From a checkpoint of a small transformer trained on Wikipedia: 15 layers, rotary positions.
Each number is 500 + 40 x the weight over the matrix's rms, rounded and kept within 0 to 999. Layers, rows and columns count from 0. Numbers have three digits each.

# layer 4 MLP up, 1792x448, rms 0.19, rows 1372-1478, columns 128-191
518511482510512523502489487486503512499472496517489510500500495492486491507504517485487511490490501501519511496485488503492484515486488480468505494493493506520473516501498489487506494480506507
491538494452514490472518500443535512477449459500510488556502446470532574465501492538540547524427454470463439486473517557508575510472490483477553491557431541519478500628590520593504598467506537
496482495504487500515497496495488481496507504502500522505518501509485505512490497497493508495509498496519517517498486479490495508497507509482495504497494501525494492496496482486496504483501500
411479618524531466531536484565513587508541483574456462484477547455507444575454451459502441434468507514469516467520431483481514523530491555532470547469528488540530517441486471562548480487490549
419546500459506558458534461438449486475445548536472464469517402491525487502552557496506525521525408491506487545543509476551441494465501560526453489483461560502519559534496447483511487537499514
440544500537447458541491535489600461485509476448512460483511460506517532611498487541519582560522417528559430485486534474473436540453411515544455470611486532440518535470494569456609585446533396
474498503508506489484489517477512506508492494504477498494492483538517485495527512492495514488497507502505475500477481502510513501528508502509511486478489480478529536513493482525509527493523494
562478521567516479456518498481428513565462462455523500506499494455516406518527505481490498461585495407525431446466569517561543552528368531571536576454496497493504466549435499495520491413568504
477475451512544461554512519451562511523541478605468512474381537464415549537500522437532440514510508490539549476566484496569474495529499435446511603514501509501570525492516508400564481446503528
583532437436471496629599548483514481542524540507505459548558522461490521489595513529508502557474476507534540523525462434516549541554544504561489492530438508484501585465516537512543412516469465
529514514490493463528508500517505445431501425527456580536453495533473536500518520401492473545439533548488495500414501460521372440517385580555499588479510515376456452539442495353450464515550538
515519500485504499485514523477500492509495492494489498517493505474472502496495489491516517520506496508510494517488506512491509505506522495520504516525493490489507488509519523483488505483503487
494532471427534558476494495634556481436585531524476502466405516491439418459527493578528517456531491509508475559551485523478455519464454488483517445502537477433464526544484493451515495496527508
522564513531490508485493470552483404542473507462541532496445527444535443378500481511541471465497441456513472539508478522481532470467506504555365555472481487504560493483465414518481492518500552
395414486539568523567598518474526554557474579535424523500519527515532497528535522504540421545562452500479513477603576574507451467499414460473529449467494498473480474435441448478514469551502472
549491503477526528458486457472474548458492531468517463541486543515509466461476479564548528460462490509380487464486540467436498514516571500444584428562509527515508452430479477540543538512493513
490450573502540565573475544494552538506541557485437476502482557428528466497495505477591480441461485516543516457485571521539535473538482484424503443434440489466511547546526543520561547572485429
518474589520515435498536530463502461488565519409425543480522473571570467480503546554426590494488497501506512456467508513567487505486482469550501512449507511469530413494507476483479504513495480
479499495492503496503489503493488517500484487521490523503483505486498502499496509494490509500496511504506486513491515504481482497496512501518477502482488503497501491497512483505511477506497516
498556505541535555451497534525513492432432461527439488476488489516510556471474545437418479502412542521517461482587562447507594514505531554428513558452477476479483485416510455541545502499490520
557488568471472473416475521480585419479401484446514466459492505487429483599527628548477538448490542524468468519544507442400454516519477546516496478528471548504518535450502586565491565549526464
480516492520501504508498497506478491483488491515502501483514501485477510508516503505520506498502510483521509498493495507481490520498492505500500497517474508502503518490477486503489481509507494
399499540623526524520462495477468433441487570518507583559489563481552603480452499458372500462547560482573550460529492541537549514602506490530457509484442560518565443499496538521557538528528526
511504527488463566509463525592508438508440485440496520532548498551550471421506467546517491495513572499495473540493531487523462537426578472495640532558548509526529495456417505588467488466541529
536486590559442409465480502487499515422569518452474447489429488489531468530446457502543482491462519580532532442507537512453549528424497520542534492545485547464506545459465526444538545559459534
468504523541480521507480566551545457509507443540505542507411503480466364496509533484559535528542491497464520481517545593509511546526538536519460452540473406503522569458468478433445629383462511
499511482505487504510510500500482495497518501507488506498495488500492498499481504490493510497490508514516507498507504489504493498505506501513508503518485497514495518512496513515492497500511497
493478508543482523530615472512522512519498456450537500480480629449563476525504565491445512473447464518508507508512507528480481495431480511470483508494449550489477519510481499588561522483504589
481545461592499489544513498489485468533486478539528510489403478470508486537486549483469562545529482488544503461526467472431447502446463477507543520505513423453445513585435553536475530461491480
496506501505508505523500498489517502522496520501473504488499507511494511480508490494489508498512499500480488494514474494489478495505516502494521476504502505493506527495500508503545500520497475
430522477576512529531487513512517461564504494478492529553495502502517463374571553482470469497499565495502564437546462466518499469526509547552517485559491505429495532440547517444527482519488450
489552523520433530542446514547483565482459462559471521497483547541535441522543543436541438444509548514548539498496503517502522479526538483638445460515473490466446464520474481559618474513535538
485443501518424509422540399470460467457598496472559526396511508423471496507483562505535533385457504519468524442513515512544525459466516506480481497489456575489552486556528432538507433525553482
474502505501462513508507498457495438495548460519513575480437518434510534496485531522467508495521511453440424504514553457515498514531519483532515477528541488462496416463420501495453508546516486
479493510553531450627558460497527490520506514483525530538499521555561476551492558497508472521523507481541495509425491547484472491477516541487458541417454502512530579533539460513474479467520504
474511556462481497538490531525473561544532543482537552485506546506440530527541487534480455486449500470540523493527573471509449440505516497509461557573505487450483532518483461555456504478496531
527510565491538500501478480542553498464542416507496493622532483407432452458427527527478480458539584530502477456459545489530508426517528504423480535428466507435506495496525470548496511547473393
432495551498478519522470536549457475506499591522459470405537453529465497477514494502515533486556575506570431439470441574506522549543481394465449451412517567472542500479529480496569430495499507
565515524497529556507430493486528481519487507511545415458491551461444539530495503449493529537504443469479500530473508442469463447428422501537388501565476609489498487609444446494458424426494488
486596533527605513430487486493556522435481439498532529474484490428523465508520494491486463504472521435563519555525486500474472576447445550531525564430421518473503547462403527480492509523522596
539546534560501463536461508526501537516474506524532464468461487544485509549527464440544550455485458416450523484472499514478471517472498461531519488504486544511478531449502460539454491559500477
502526494492423541510507524501443513517483508453400524461470463401544509558483501536609394501499502556449449515481472526486467537506452486517477457543486515469501504534594510558541436530504516
502386511552521453501478536539468457486500537431534599598546607499405439476491436509452552472463538554554482482469478536501427496493436494550415501532503515538453446513490553529528514516529533
485547448559483508474539537549544479528559514525471501460543485443520442522464582479501403514495551459476524558531466539501505477553503503455492499573466509459518513454477530463480489519475520
490480474499497488517512519475503480491524480515515480481475492494478506502481507497456547491544520498505526507490513487503488497499483526496499500531487506535494499471518480488482479526493503
503524484559477484504415506528522543481478476434458450465582454489455456588547408518479539543535508476483526630505430419489540429555488524448517534473448532468476473540516485492470536560539567
453486513478551475480428453525515518481441457560473562557459453613468541582419511498502494520511495470456494467524580453484461514493402462496525505483473545494492537453474523494537462474511514
430478436492544595585565526462406497447476533461493518516529519509474484385558470481578447556448410583492554483567558463513488481504513448599522438424573551543520487576506464438577467525532522
505470517518483485508493595517463475459520459518439441496505526488489513534516507469505509528498487471518528486499497491546567569551538521467487507500505539529489525481504470435520493530435463
533472480527455476493488616483546526526478488473544468509489521570483510459523598456509490467535482474566526454398465445523539567481554460499518495566526424487490555483489533464514506557511546
429504507493549465539521540513516614488490522506526477481498564418538530444562454502512551481457506552489540545465471375499542504527472460441513403480446514576482518468430463577463521496550481
407467492483467462567468482455537477502540564434507551421444553456512552482559436575498480513461418556464518501470542540494491472543470544493495605455454521514428557491512519486488540473476472
491540478500547390546585431498521422460492445459420530545471553539522536508541524624468489484531523504537510483421507556583513465509533473463564480438459508446446478494450503522462476441550507
555549521499438572563503512517480503442518505523460550525489522498487489461501503581474580519466484493561478532483574573583573480396557554559408527498438532496449536445513480541468455436502518
599509538482496432473473591467581418532457469460578478486485554521468355543495470495434506403527560521461515511493470412508578499556504516524496424445517434516450547488548473439557559505505517
536554466587437590510573531499504437489535565434432481423552480475469575453496475518518445475486583518566489431487476515473490439425515550535472549521538445471567473457545527516572497526464395
485536554467514607517491432550508547450510469538446447471538472542456532504426475524481507535478533533584470469507513480474531475485492523490400531457489576548533499480580479484564458530472451
567520371493526499492477494508513529461506488499487468548530478507477548504565514444463482533543452502528539439490431466478521516440511542538585541492609511490524593506469525454508503475475487
522417468534485490521551512399525512491507499572562492522486525463502521472516542458482510542501447518477506533503541506467450511528474506436511537577541416497493580460521526566508516568511544
497481485419503538521467512466423491521519480572452538494573450534541539514584539579462549494522431434448468522536539361466439548614512537519473602501481564536443478512520542471408497513566592
604529475439498514552506490534511426507532494471459456506498493490524504510489486484478514553466552436554478510483565486531511456501497452468468457471537478441486509428533503512476554444506503
452478573464465361541423527478534558473484513466545534496521567486488452461432463446524516575558482537576439526503495506498379510540485447486436508493504576599540563557534540419478549547525503
507421534479554520463482521492510515508548514513459534514495581495515534518547475496475491499454497458485478494442483479424517461477501498454514509529434482502555530511489555407461517439490504
463494483503500543551450557425410519498535520544564486539479516447561563506484468472418486540556473496447437503571456543567497508500451490538556524525492506548510548557555528466423507524408505
470461515441548463527518486471484495526482550518476471553511507445506521469554403442584490478488443551459527598394510493571527542500543431540520468584579473480495499406540513497463527520515527
499525489514490490501507517490502497503496495497485524495522506487498481476500494500482499511497462483509493504494522503493503488481508478499487522493505518525508509453503474507508489508506503
452516485470510513533467458493507476496502464493503514477576491443472502485502494552466500495480465431520567514449513465576570490437554479521451459531444541478545553507510491484521521535525558
499497512499499512499502521476503482507505491488502499482521513472500515522525504478494533480529512522494514515513502486467515492493510524485521496517507494508465502504493504490499501498523508
511469501458489541515481553510493531527536593543508485594485431528515474595508591483453499412524494585450402499517575468508451526458504468500442459493504566436491477486515537526511508568496450
593432473439448421504447562555590564399516400565539476447480531502466547542531416519506549491470559468527547475523530531488461482497495484451575476516526444415582507456418446515448473471475530
529533434530559443484544505423522502495495476436493524490449474508528471497484533482525537502523518477516482498479490464441522568445527459516492526497478556475453580484434509503546545526484489
506417526552533473444549514528504548510533561439560531521474464557541551441466493573513453504531495533551522486449537525527565525526460527566416489507488395490435488457468602518467512453534521
501521532465495475513506487524568438459443475424532474514496495449483487449571497460573468416579541522528467513526545515486519497478490587564430582463544546488486624479543566536502491520445497
515489495501507501506489492491507513515505522506500509500505496508497497497507527491498529490482523497497491474505502507502508515496499502490518492524476500519499497501507494495502493509512507
503516561525496458450489454387461522521479473503501522499537527500452447491494510538421534472570517617504594410497561481533614443416491572470511531527534464539493421534493482477539469475503466
517568540491535448491411530480524541498501489572449476516443548536514499464509527466459457621476443477567554498518565558428467455538479507429432439483507497482515423494504473551485617436497485
614519504603515397521497479508555410479487432562447461461520526526470465436426593496521498567485589483577507500470524503499486439575479579563515514514517567495567570540456554487497576423573500
433535511533417450481488455523548504527655481475494474474468472459574477450546474538462481490541491462489504519462466440573518424507504496482562520519421438632540460543544516559476518529510459
475509452438547472411546461467516419556514475520484474492463517445470557542490446496449553546468487530453453539494510446501518517556503482550521422536417507472534521517519481525500480554414423
461476544464494565487504444564540524512386475436481473400530517435477475575497507501514565533538459537617534543536516511422443525455475508477478487526483480478524554529468507518527553496405569
494498494480507493507496494488502498476488491491508518497500508520484503515505515499509489500517507500508486504515482477481496524499492511481507504499497505514485498523487489483494504500484500
474568494547471518557467494531505527499448490534524499529523464468422502512416591486490430519508425470453484461463481496448594452515537525486463534509534551507550500572495529563477583579563530
485481507472541546521468507496543596519480419442559524537466523556504502450477500433556476487424558435553547471399489454509512621493443561524469452572468453465517502589564492511455524519461495
492536544474539408500517473462493537499575501598403502490489508425487487520468489472539511456563495503485492523436528541448537604514499466485456509499516495563466469469550489492483488451461502
535520534457507512514514462529573475443491441544425544504558553531439537546520411522509492483534530503475553568505454476463492532531470535504489549540552620479555571434536485507533529551488495
498501494486550460533521509478544538486487459527480455544468487512381546572512452508485470552591479487520504456503578512531502478551482501559494549540482442486471498475576456503529474498504515
495505522478533499500484499503501500481501475525513513511488497524492512508523508500501498491498493501508509520489502476487515510505495493497503501495496526524486533495476502474478492495483508
567521414493566503465560526421480492437478494504584431469473561593398558463488582550512477463464523533502594429521457456529439453535529479587437475486536465555475458551472518510531556495490465
419521490477510505567518487522487481517558483526453423556537502521451543592445472453486500577554504533451427591512474511516443475633474497458493435492469484506441483503558524509591561608474480
435509493515529535572450493559488531538511525554488541517500408520530536505500489532555501467512483526453503515571510524466510470528658502489550514435558539547482537570561445536462488428502469
457499480502539453532513485514441484450467497434483510508486532510602429506507519460414472473483427492555463549503527499504509426474508524476560505458509543511516470526519483547536582530476491
482440474469532669505584509354599450557490617650526491470545552483517550424505503561481594441476525489510514465486553443533494540504429451417540471473542494520582495517511512540593521532543474
459533555536497540541488516507495559462492457457502513475468492437559459545472465495466464503481392511542529504498467520502503478506502492551501540496476483526517462461543514484538502504460501
459468520515477493540524505573519531453515451521574482505530547475443473494416500500468531596426474524542440596593532452507588491452622563523485506549543492489435452531491581403612502559501506
483515489510500492510520518500493511486500512527501513513518502519470503497536498490490505503522492488501487513507495509495494511511501518509508506502500500501505511497521507484506485515496506
487495489512507498516533510482516504518507488513511487494513504508518506483521498488491508497493513515505516493519491491486520498505494485494500497493505502493509500500500485499502510511489505
447444556572555516374559450529454556503472469518412484539493472570489527478639576542475503515449509439531506565427436500550532463493521513447539429504549497522582491542474479493464524556568465
493489484474511487518504499505490499492506499497508498508490494500498479502527489522499502487503503510489494505489523494473501510481483528507502514509499507516519500494484530480488489489510521
446551490547492471467472483541482561507535443492547521486527462475510429487569491455538440488460520466451503468563620557465489447513521515537512467477535518543462448459524561540609593505566455
435519551547542537464543465493479575489491558510486509535493550443519481524501486480375512518459537473490522484578556475490506523499486545438540471469463477495509448445465470583554508459414546
520566464528509501505521484555603499483455515474445520493437513495509470484547596455538390478585436517411530533523497461508489546427507553477568497428521611493483490512461447548500515515541572
522489529502512496522494486486506498509490508520540531480446523476482531503520505519490520463484502485527515519496491498509516482491530515477484492519499532486471467468499483471495500502508522
483527525529520483520476553527492460502519515513548460553552477418442484452505533458479555462518478546576442547508505518532588492507517473500472539467488523448543503469470452452502538543525464
560462432531552485441489544532516506516489486505486503443466432443444389444512550453505474522499528470586446508466509477528586520549544472495534599507461526511516556614534512560503484432548501
550408468454519432553457538422549481415551549490495483542485516418492508540492531470518518535514431467513432589518577507484549569495498456583470533531477470469525555556490535501559571533435459
490467512478524486503464516464454486536474629516457500516485445407538519539511440431516496523510504502469539546501487462441551423526451525524544500537506544574458530411535527431496581462432498
501516519507520531490498471444454494479464508526497512531518505473404536446488519462510546542479551528462507529481563554536553532445497480536515456539410570425539545455458516509487475502430542
# layer 4 MLP down (transposed), 1792x448, rms 0.1, rows 1372-1478, columns 128-191
503498482524464506506512502483490480484498506515494511492500496473511508521490540520519480520481473515509491496506487496515477478476516503523497502528481512484497546508515497513513508522477502
495499464468498540496474531536443488501453482632491507503614502512523538468573492541486577466533477550538472547530500435426506489548480412547515523540509604514557469558455530520514572506504465
505460519501474504506519481505514480508507487514502518484493494485502515509489509490505534504492511485491486516475503513498500506507482496486479497517526479486534503478491487505495499513493486
563461513482575466466524466568440443427476446498491458524539462454502467479481475518536562523439468474563539500566474475586494513526462537565550498487488464459461455496549516557488487488521459
477518530429481495506560466536503489517518495496516462502534559508453509498519593441456456480514582569477425371544561520502571533556528563540486496544480570504434516458504558609456500425475549
549468455475553497472519578428507451477508510469477423455535520505523487482500547525471482487485395479488514499480520511548510485390549477422501460412542505504455470568608607496422523549410517
488534463527511489465501481493501495497479519502518468495478524511480495505518508470482510481525536437487478495498456489505526509509476505529522510508482511522505478476497501505492474521516528
537479463523536563441468478541547541428459468458421518444493593546484506503463491471462483493545510533532481414453491495547540456520501468552487575496527481498491542536593497430504512509443423
381530535517436476419491458463529520495565492552489506430445544551475487538591497504465511497662482372573623483542527524488465485469527491484525545443546499459478521494532475454497443458476477
549526391406498593511491496525492451502502526478499512513578497460518470513473474446476618583474543492477550486477520598539451489461451542452452433517486513519516530497481517469430523477470471
483531487494476608517483486470545502425538439536519498448454442491524540511435533450483521538482473485524480482542547546414525468519538448533419491457519478438452552477441498414464510436571531
487480500521527485497526495475481518505515499508492507480527520498512512481476521524505482513498514505499519485517515487518501528504488490511485474500492496529488504479492480488522487498487530
496509490502485625503457488549471473464569510506487510538494471482486532469530482489480480489572479434453513522550553482489515599509493495400538497485567569514492511466525506504483444527461520
477552574489507628550520611510438442563514515546513456423539604491519446476507495494525506499519520486435562502553468496447485548503561476503458450517516496457538525513524575525457514471510577
410497548470601539390441601483521553382522538537474495349449367501442442436480524507504530424561504467440540495535502513503498519505541497449517526484510471481497527479553463528527559537528534
528425420478400447501546474557463493475417560537530536525489540480475481460489605545556499422482494476522459470518422591460525458456582475465519418501532491514518507441426500469522458541515463
555458527546426520533478534597512458513549559525508489453482437441556456537524573538568525426482455498446507475515584556547539480509495462448531395455439509513424466539485514557487443406425506
414418484496479537443520455545587563544482524598579509523562517523440490552550569418535520526498521545521513538490539561482546517466510493447468471489444462520531484488460467510527506608458517
517507520515485524488502510496515492503479468491505488486486498493505534474498482499496520511486497492502493494501499497511494501501496492500499508469500523506504509488494495489506500513513499
481492501470423550501531481582534447488560480476468379483446452550469521471458518449508489533447507438541470509475556494533480489469440511514566526480464533505492523503441521461444441532478594
493476610501513528491442500582583489505467491441497529441465412591463495398496557479512432436508531453489466549494429496508468531486528517486518458526492518553509466547569454491455492433489530
496493511480485518487511490501486519466507500479515495516496524535472480501473513496512502498505532514484504492486483516498497520513490499489519522487512481501492515491507534519479525473493525
476382422480485597540510468508500528478574486495438436481620491546493525507502441523449438445478493444579480485628498477518482532444515478505464515469427569573575509493581519457490525475510426
438618550395438570540534424541486517516452578530480527479493493469494462511518520487484545551532469501467479511548420476532549501506459475544459488474477509526504434534617472505496503512522467
499499489551526486514452535508638490474506522526485469552505466529578511455493546505464572552532463607415510511489547512448479586435536479478535455533454463534450563536429460512568515519498407
540492514426495564445509497531507540563524529473483450521548454517459497501489543437477415537454542485510485494576423563509474518516479535426471583564517506529489515540523525503563544520520606
501503509515496515515501471517476522502484480493504515510492502496493486505534517513496485496511487496503473509482495499503512517494500483522509480494497494498480511497485486507500493493507509
499483485473566519579516551526533503512512545482491458429479510499523477495454473519510473479446534560607508444459446547435470493489477500478462543545480523537517452599438429466583507612489511
451479468476520612506505473474490433529490423478459502481533481559485521461492548500451536482540523504498518455492529485487516511377512471550529444542481447403436498446453470506441463493513508
511512501517520516484515510489480506492513532476535487495474446491502510484539534508509514510492484501511511498520468509473505510503500502502480520487497480502488486498504516533478521515512487
523432428496537512457493425508495453427480539500498478453583531482514541501483567525493504547496541501482548489497549499515516494522456476436468556447509525491500474522482466601537528512449416
431527532500549458512554509521559589584549508523476508506510526501477520549457497441551536598449481486441473492452499508542460501492509533502521509523562464549484450531441516483555461535505501
458472450439486557484533484524456453467509497478464547554536482574505499497508525422523534540446530474518516534544547480468505467420504513547464521487490492557498529440549544443464464456524440
502527455522536603549519429464500534459530540504493479503478532489509459539492486429516484506589515513464523511561592479524521537496457507460475520471518493429454443495454501502428487537590478
476507528484558473518593447563538501568518505426501541547493460499575470554488567486576487518601499427512483480474518560532507487467465469469475548498492508488502492490466489463487451506550538
533478452497466571553432571508476527480546514524488514454456549515520498541530512554513500541465439460468560523485468492627515523467506521478536455480558508530463565484480513536497471502471493
497526505552580404407522488462512556576449575501517481456423540462510567446533590545459439471536473475535550501490512403557545495477479475557517509514516444549517532472433537491500486468490369
534483472465550423501515515615514493512537466454488541500540541569547594571509517456504523503534472578498433484505511571534460411480468518464556473434479506460519455489499526505479445496487460
522522556527516487540431462487504394500452536536467445434575552574483567478462498445491434523575448581469465445445502419470461485493494440386439495553490486472463416550492497464480491514464546
550538553495463470475518450550520548486517434501515523464448502544511514507455450467497484531463500423543548509463500588535530496463447496494498501542535514450548534510486477461475540474515405
469538492482560542508433496502477459551571512495515458493512512478519482467497581450432517470469523488472504501472513461474423612508516459475486515532553518459528510561539442460497477514500440
505498484467499485503492573528464574499503433515541491512435467475466596549536539642542544488489403508450454484649557576611539473451516629547507520476593496500530529542496528474486478428559476
473498451484467448444531574478515445461516495523497508545482490463503474383515537493500474642438491530497494488463471498519524431462542502556584548474607463493519516492563514543526508469536542
512562506488436490472523457530529454523458506475474446499582521501559459475478496579475515594601474414513509469500498441521430523475532548468503443512547458499522462425570556455459567546471548
491464521494527507484518469511527495484508481488507509513505521517490504479511481511526502462495529515460504478536470473506511478502487488490524517492506519472515487495531479513500495472483517
558496489488493530523521531507419487500439553475549485477463529515431475478491533509489498448351459480525495503424473516470484525551543434564464527565522600449562501508563548509507459440525466
471483474477498527499431410553530513481484448546477474550508543521462584468440439580521552504436540428456409472467539548484512530486477534478445458484533639507463461547449528537527480512386473
511530581530495489543333573527473442542475481543495438449466526495440471469421562456594463486452521552497521575524537519544515442497480462519511486554523493419546457545467544485472455579454483
543537516466502580564536418535472484525574494526379467511470536512528510503527427549452534472558571530462461465484527473474446487540489475440447524568537499557530530493492488548488492515465566
546487488434492491432502542481606552567562484476524560546458472470507495486429560544498577497553512504497508481417512474516470531478516506465540550474526491526521501473537577443514492482487470
468487483463561499470461514541496505535503554439394466454448491462577478442457513511494498509528489590487416545452487535431530599512487431420514482528494476531438504428538488426465545455441502
464401514556545498570542505484581488476486533426466498470522441520504502517468489542448509473461453551452570522516545507472507500530547471443454497517520506523437565419511537515473449520472389
528411421498514496422532488425535535511593483531504530524526515478562547468581533451538520490546554422555488464421508506483509578472494512569539464446578512509506377438567481483596530576449389
533530487513571439439485489524484543584458575501409435458497503554500497515439505541566492510474517485573544496485446451493485474529520445527511492488519513386512485485485532421502523515493485
461417528496525478514583456587491519468484501476533504521604447509498466427498524533564392494496501530515498491448488481526491557459448392501505446530559561524508509500597538518473501510467471
482473477477490506513457590458445498496508407520508551514533494555477473499488512551453648574571501499560495430507510547525501412502560511508484497394476577484509525540533490465497508554584437
524485552476422437436476526541479473449502422440504367473354443557427507524560490550464495587454534478552499404454488508496516478458496516483459462520487508526520482492530508521510493438563500
507555489448561531525569526441466466462543454472489505467541476489491517396487553490548501541486473475454483463497499433484521565471603504507435439520548518615588524568481487435426477501586491
607502525536541458444462500605520409506488468506554580456562513536434565505435398546608537448432482523511500436464444521540549482419484491534491495515488479515518459501509452483530533555474544
462540519482541427548526543547547499460516404478524454498527529417445562538454390487536388510462508500479506602497523517531553553474519477524481565486568534445490441492479469411556566468509515
520497462408490505490527526473528484480530452448561468565479453539535462480561502544419447513502533518530495481541541542538538510420529479500486484455511545460494506501584587432478552483471476
507445511461512528459554438497415530451520516502515519496530444465496498557429483500502572475482476494446533582435434557521500533421585463559557501420466408592493550533547524474485447481485550
520411434500567514501442542489511504517518467550458520456450562504519478527451550483461504472447496531528445482437453477449533434455480486514562500503453468525515478498471480536420526515542521
517509487535582494429466486472502480402538549541485492561443486471534528421530504507482465501529542557552521563544500535517459419484540473511545492487505525542479515482517511544502464459542542
561483544450476493512520495502505524542517521465476452451499538521522502510491487522482458496506523457477523504541502499441523511512455535513464470502522471436557579472593532452450471500447494
499518523508493485520513483502496500506507502469491487475492516485521508496500481492512523492487514472492505508499490495482514481522485495499486495513509461531509481502505502520485510510490501
507533427499600524480480487490489395547564528473419503445531579511501534558482477571517483548494448477528462419451552510514465459495519452487491514550517528500441449523541474506475515506548513
524498498474514489512499528488478504509502515488495503496488512522467495505518482514511485488503508482498474498509504522491495506514497513496485484507494483506521490509518497500498531516534508
460402468486582579516514525493520494555546522571451519466480471490484535535504555534581429497484473487515476540458485525570506518546423458456546442517472471470543522571507471452420491554541440
532474511459474362436501579451552519434511535458525511419465494488511490524501483511554497461485500482511479525513426454476496443429508527531503456496456512505463506440493547400522485508488592
528603552487561517487589424520478511574477552494522434448565503539481481465553539534557518551576485533531524515460488560473490465468503446481508526508516438536510478592462529471447485553461500
507514522477523450516517486516483455431501559469436497548549578504514509511479410534524466494480441452451518466393525518481481522523396508540552517497452492490564504512510488566513507628480483
530438505484506432459520530604496551575454564453484484507591483493505540497474457513541470467503429523482551476433477491485483441448443514509574469495548482449490480515529540445462466535516485
506479499519481518494510505484501511494513485498521500478504490483505507503506485474505479479497508533454501502511497522508499499486485480506495497478465508476497527501468484488480504497492509
412443428490551494497528494455394460540561597451554591519487533526480522459584462434520501546557483482501547523487559530448491489529484521568507472586485470449490452597476542486540620530472523
474468518475469434595487414440489492470527449491519479428462548517526468557524476470511490389479515481479500540513544559506519539402517476458502491510436560446481483547470480420475492481493443
469485444443552482523495470377503498503515390532472557504451540519521555496455506439475464442501480547508476455490532494449461577528431450553521527462569468484541522516485503546448510531551518
417515407460549536507431454558531477502492500510464468589456456485505458510487532534539514487542486467521479530454517413504483441526465469424540442472543476497521530584483557567419454573452487
556427446497542485517418429504533506480481448448546507514549538541581470465560466415508522478473473517566468525528480571552519498456431542442483527402469447479428500421436470483470551507513492
475450525469519564427465487532410491432504543523536553469589566437550398459491487479505500493455488513573554460431496481501538512525592554550586556471484542521577492505521526553480560540494501
503512497487536492492471481486511500518491489487522495500498507503484479472473500493513526492480494498489506515500512515488480520489499497510513495470517475519474526498490501491503467499486503
501517481521611474469434431533522507462505536518512514524513420505462541471471521536453392549540500441555508476507566521487552548494461515445495453488473515634411441489493508541523435524580585
507444485561485494533491505549420472468505515507418482543544467470556507542542432503505542520520404527616535508501438450491497494444482523430463506509491565509433499550492482392468477498485476
486502452481525431526510579507513453522457464540507564459487519461452517430539488550450385523430532473482448531436553550477556524486516482461494539520508483465585579447554518523500487485444484
574499484500474553495521544505471477452463483497511460417546442525518515536530524533513525471505509514472521445470533465495540505457522493454495488506402603487473538568453491486507506496468447
390409491490561549540506450431488488527489478431451520484469559494477459488519483522443483534503464480510529443483467546408488517558445497539475499514483532536525529476560513547506517519478454
491506515457489530506506509498485472513507479550506484507516500473470511487517502515497501521506518484499489510509483490493487490471445510513516479524522481521515502504466478474505472491470459
506568564446450490454522478533435535412497421498386549502529529514512461514491475479492439478509547510435510474517491471530556451543559520501466523506493476480438566488469591529446481481438498
480459462501529461535501491462554494534451514504494505424506593465537433470470472518538507603443499533589536490483524518509427548552472468592473522479529444492499568497510500443578495513533479
488468472543531475465493510532395516455518491467476438540515532526544531502498465606528512611463519491478520524455405559551527508517486502521500528538602447582592503551541460480490545541558463
490437574457457560466482537543581546416463568423480503509461498420482456478489515498493494428494513583520547427470465505476500547479465434551496519432527467463396520658503470524446433489550538
445573499454451488477502429582555519479514452495496450493610466583524538513506469493527479505494436449510489566477479583514513453507524489544489488533495486420509493505555488513466563548463480
455463501549490529536552486496479483541535535489511451480525493494487490513510542512525526471535460491437431514462493442548525487504543469504536515484518520448485522513469506507501547438542501
470467430477535513523498485520598475451482550537433504510471452490420509496501520525560552533451489403512484504481473521455545550568468521438506483508502507536539554539490466486502540501501478
500482496493482500516504485485493507492523474492473502496493499489496510487503497511497513511487475521506525490524494471506492493477465486468499503490490503507501489494498507500501484510484510
520498516500539492488472497502485519527478497477494498482509503503495492520467524522510517508502510484486541478473486480520476450513523496502469510494506514508507505475514524494498486508489511
502503420520511393521541515514576525525440581460535460498494415464505470587496506525534598457444444499525423542447530471495514512504554486532511503467575543513556508523444589485590518500460518
527492477502490516512509521514523514485543484486529509516476483524536496527494510514480493502518502533506510491512509505535528552481526530494499524498502488495488514484467470489491491543457501
533423464529566418490495538433441552503569455517538563519461430573555507495435520545500526543483537528482545484512501517467588435549590409514492542503524421529497450493521454512528498457537554
459570583480437580537562473507416564513465502540506504493463503508558464520481524554514463463538484539565458497457507493510546501503451555447516439428490461518487509436546501475513504558451515
510480432455531533511499486469455474537492475547425467477502462439492526570529589587475470527495515559441554630475535527459465577465547518522514493455525495479531516444477484540488495542411491
492483437482478583464492522516486476521484529504456494499520509503514465503488471536511504530478484523513492507492477530487508525518490526491510519487520473525520462503496504499473463486517487
519465486526468407431493479458503454482455448546511508498482520500548465447602509548453479473529485439502551414515485557472403435462397531470563507529547482525503522467500531414511486602527364
509527531500477443544573477513480490598516490463474538508520453513545529541456517534597498462548485449526526532472585521542566434511522447454515507535434529443508546545474485450392445529558431
449483412499516544441487526463508472561457436467508495499413560518547493454446491578532526483522458505585525511532464510494524429440525460451495468532528566584433515512422510508567472485522528
496420565400488523461512396547497453519488475456454518461499497487612589444552511515477495533522487544476544429541515503503498451431403486466546419513552486539438498481453522498519482510479546
590450603478514499429520442475435493531514451516497468516514511547448479422441470491484468517516587560456480482496552548516496560448571514516465479578505502445522507518442509514516533444541463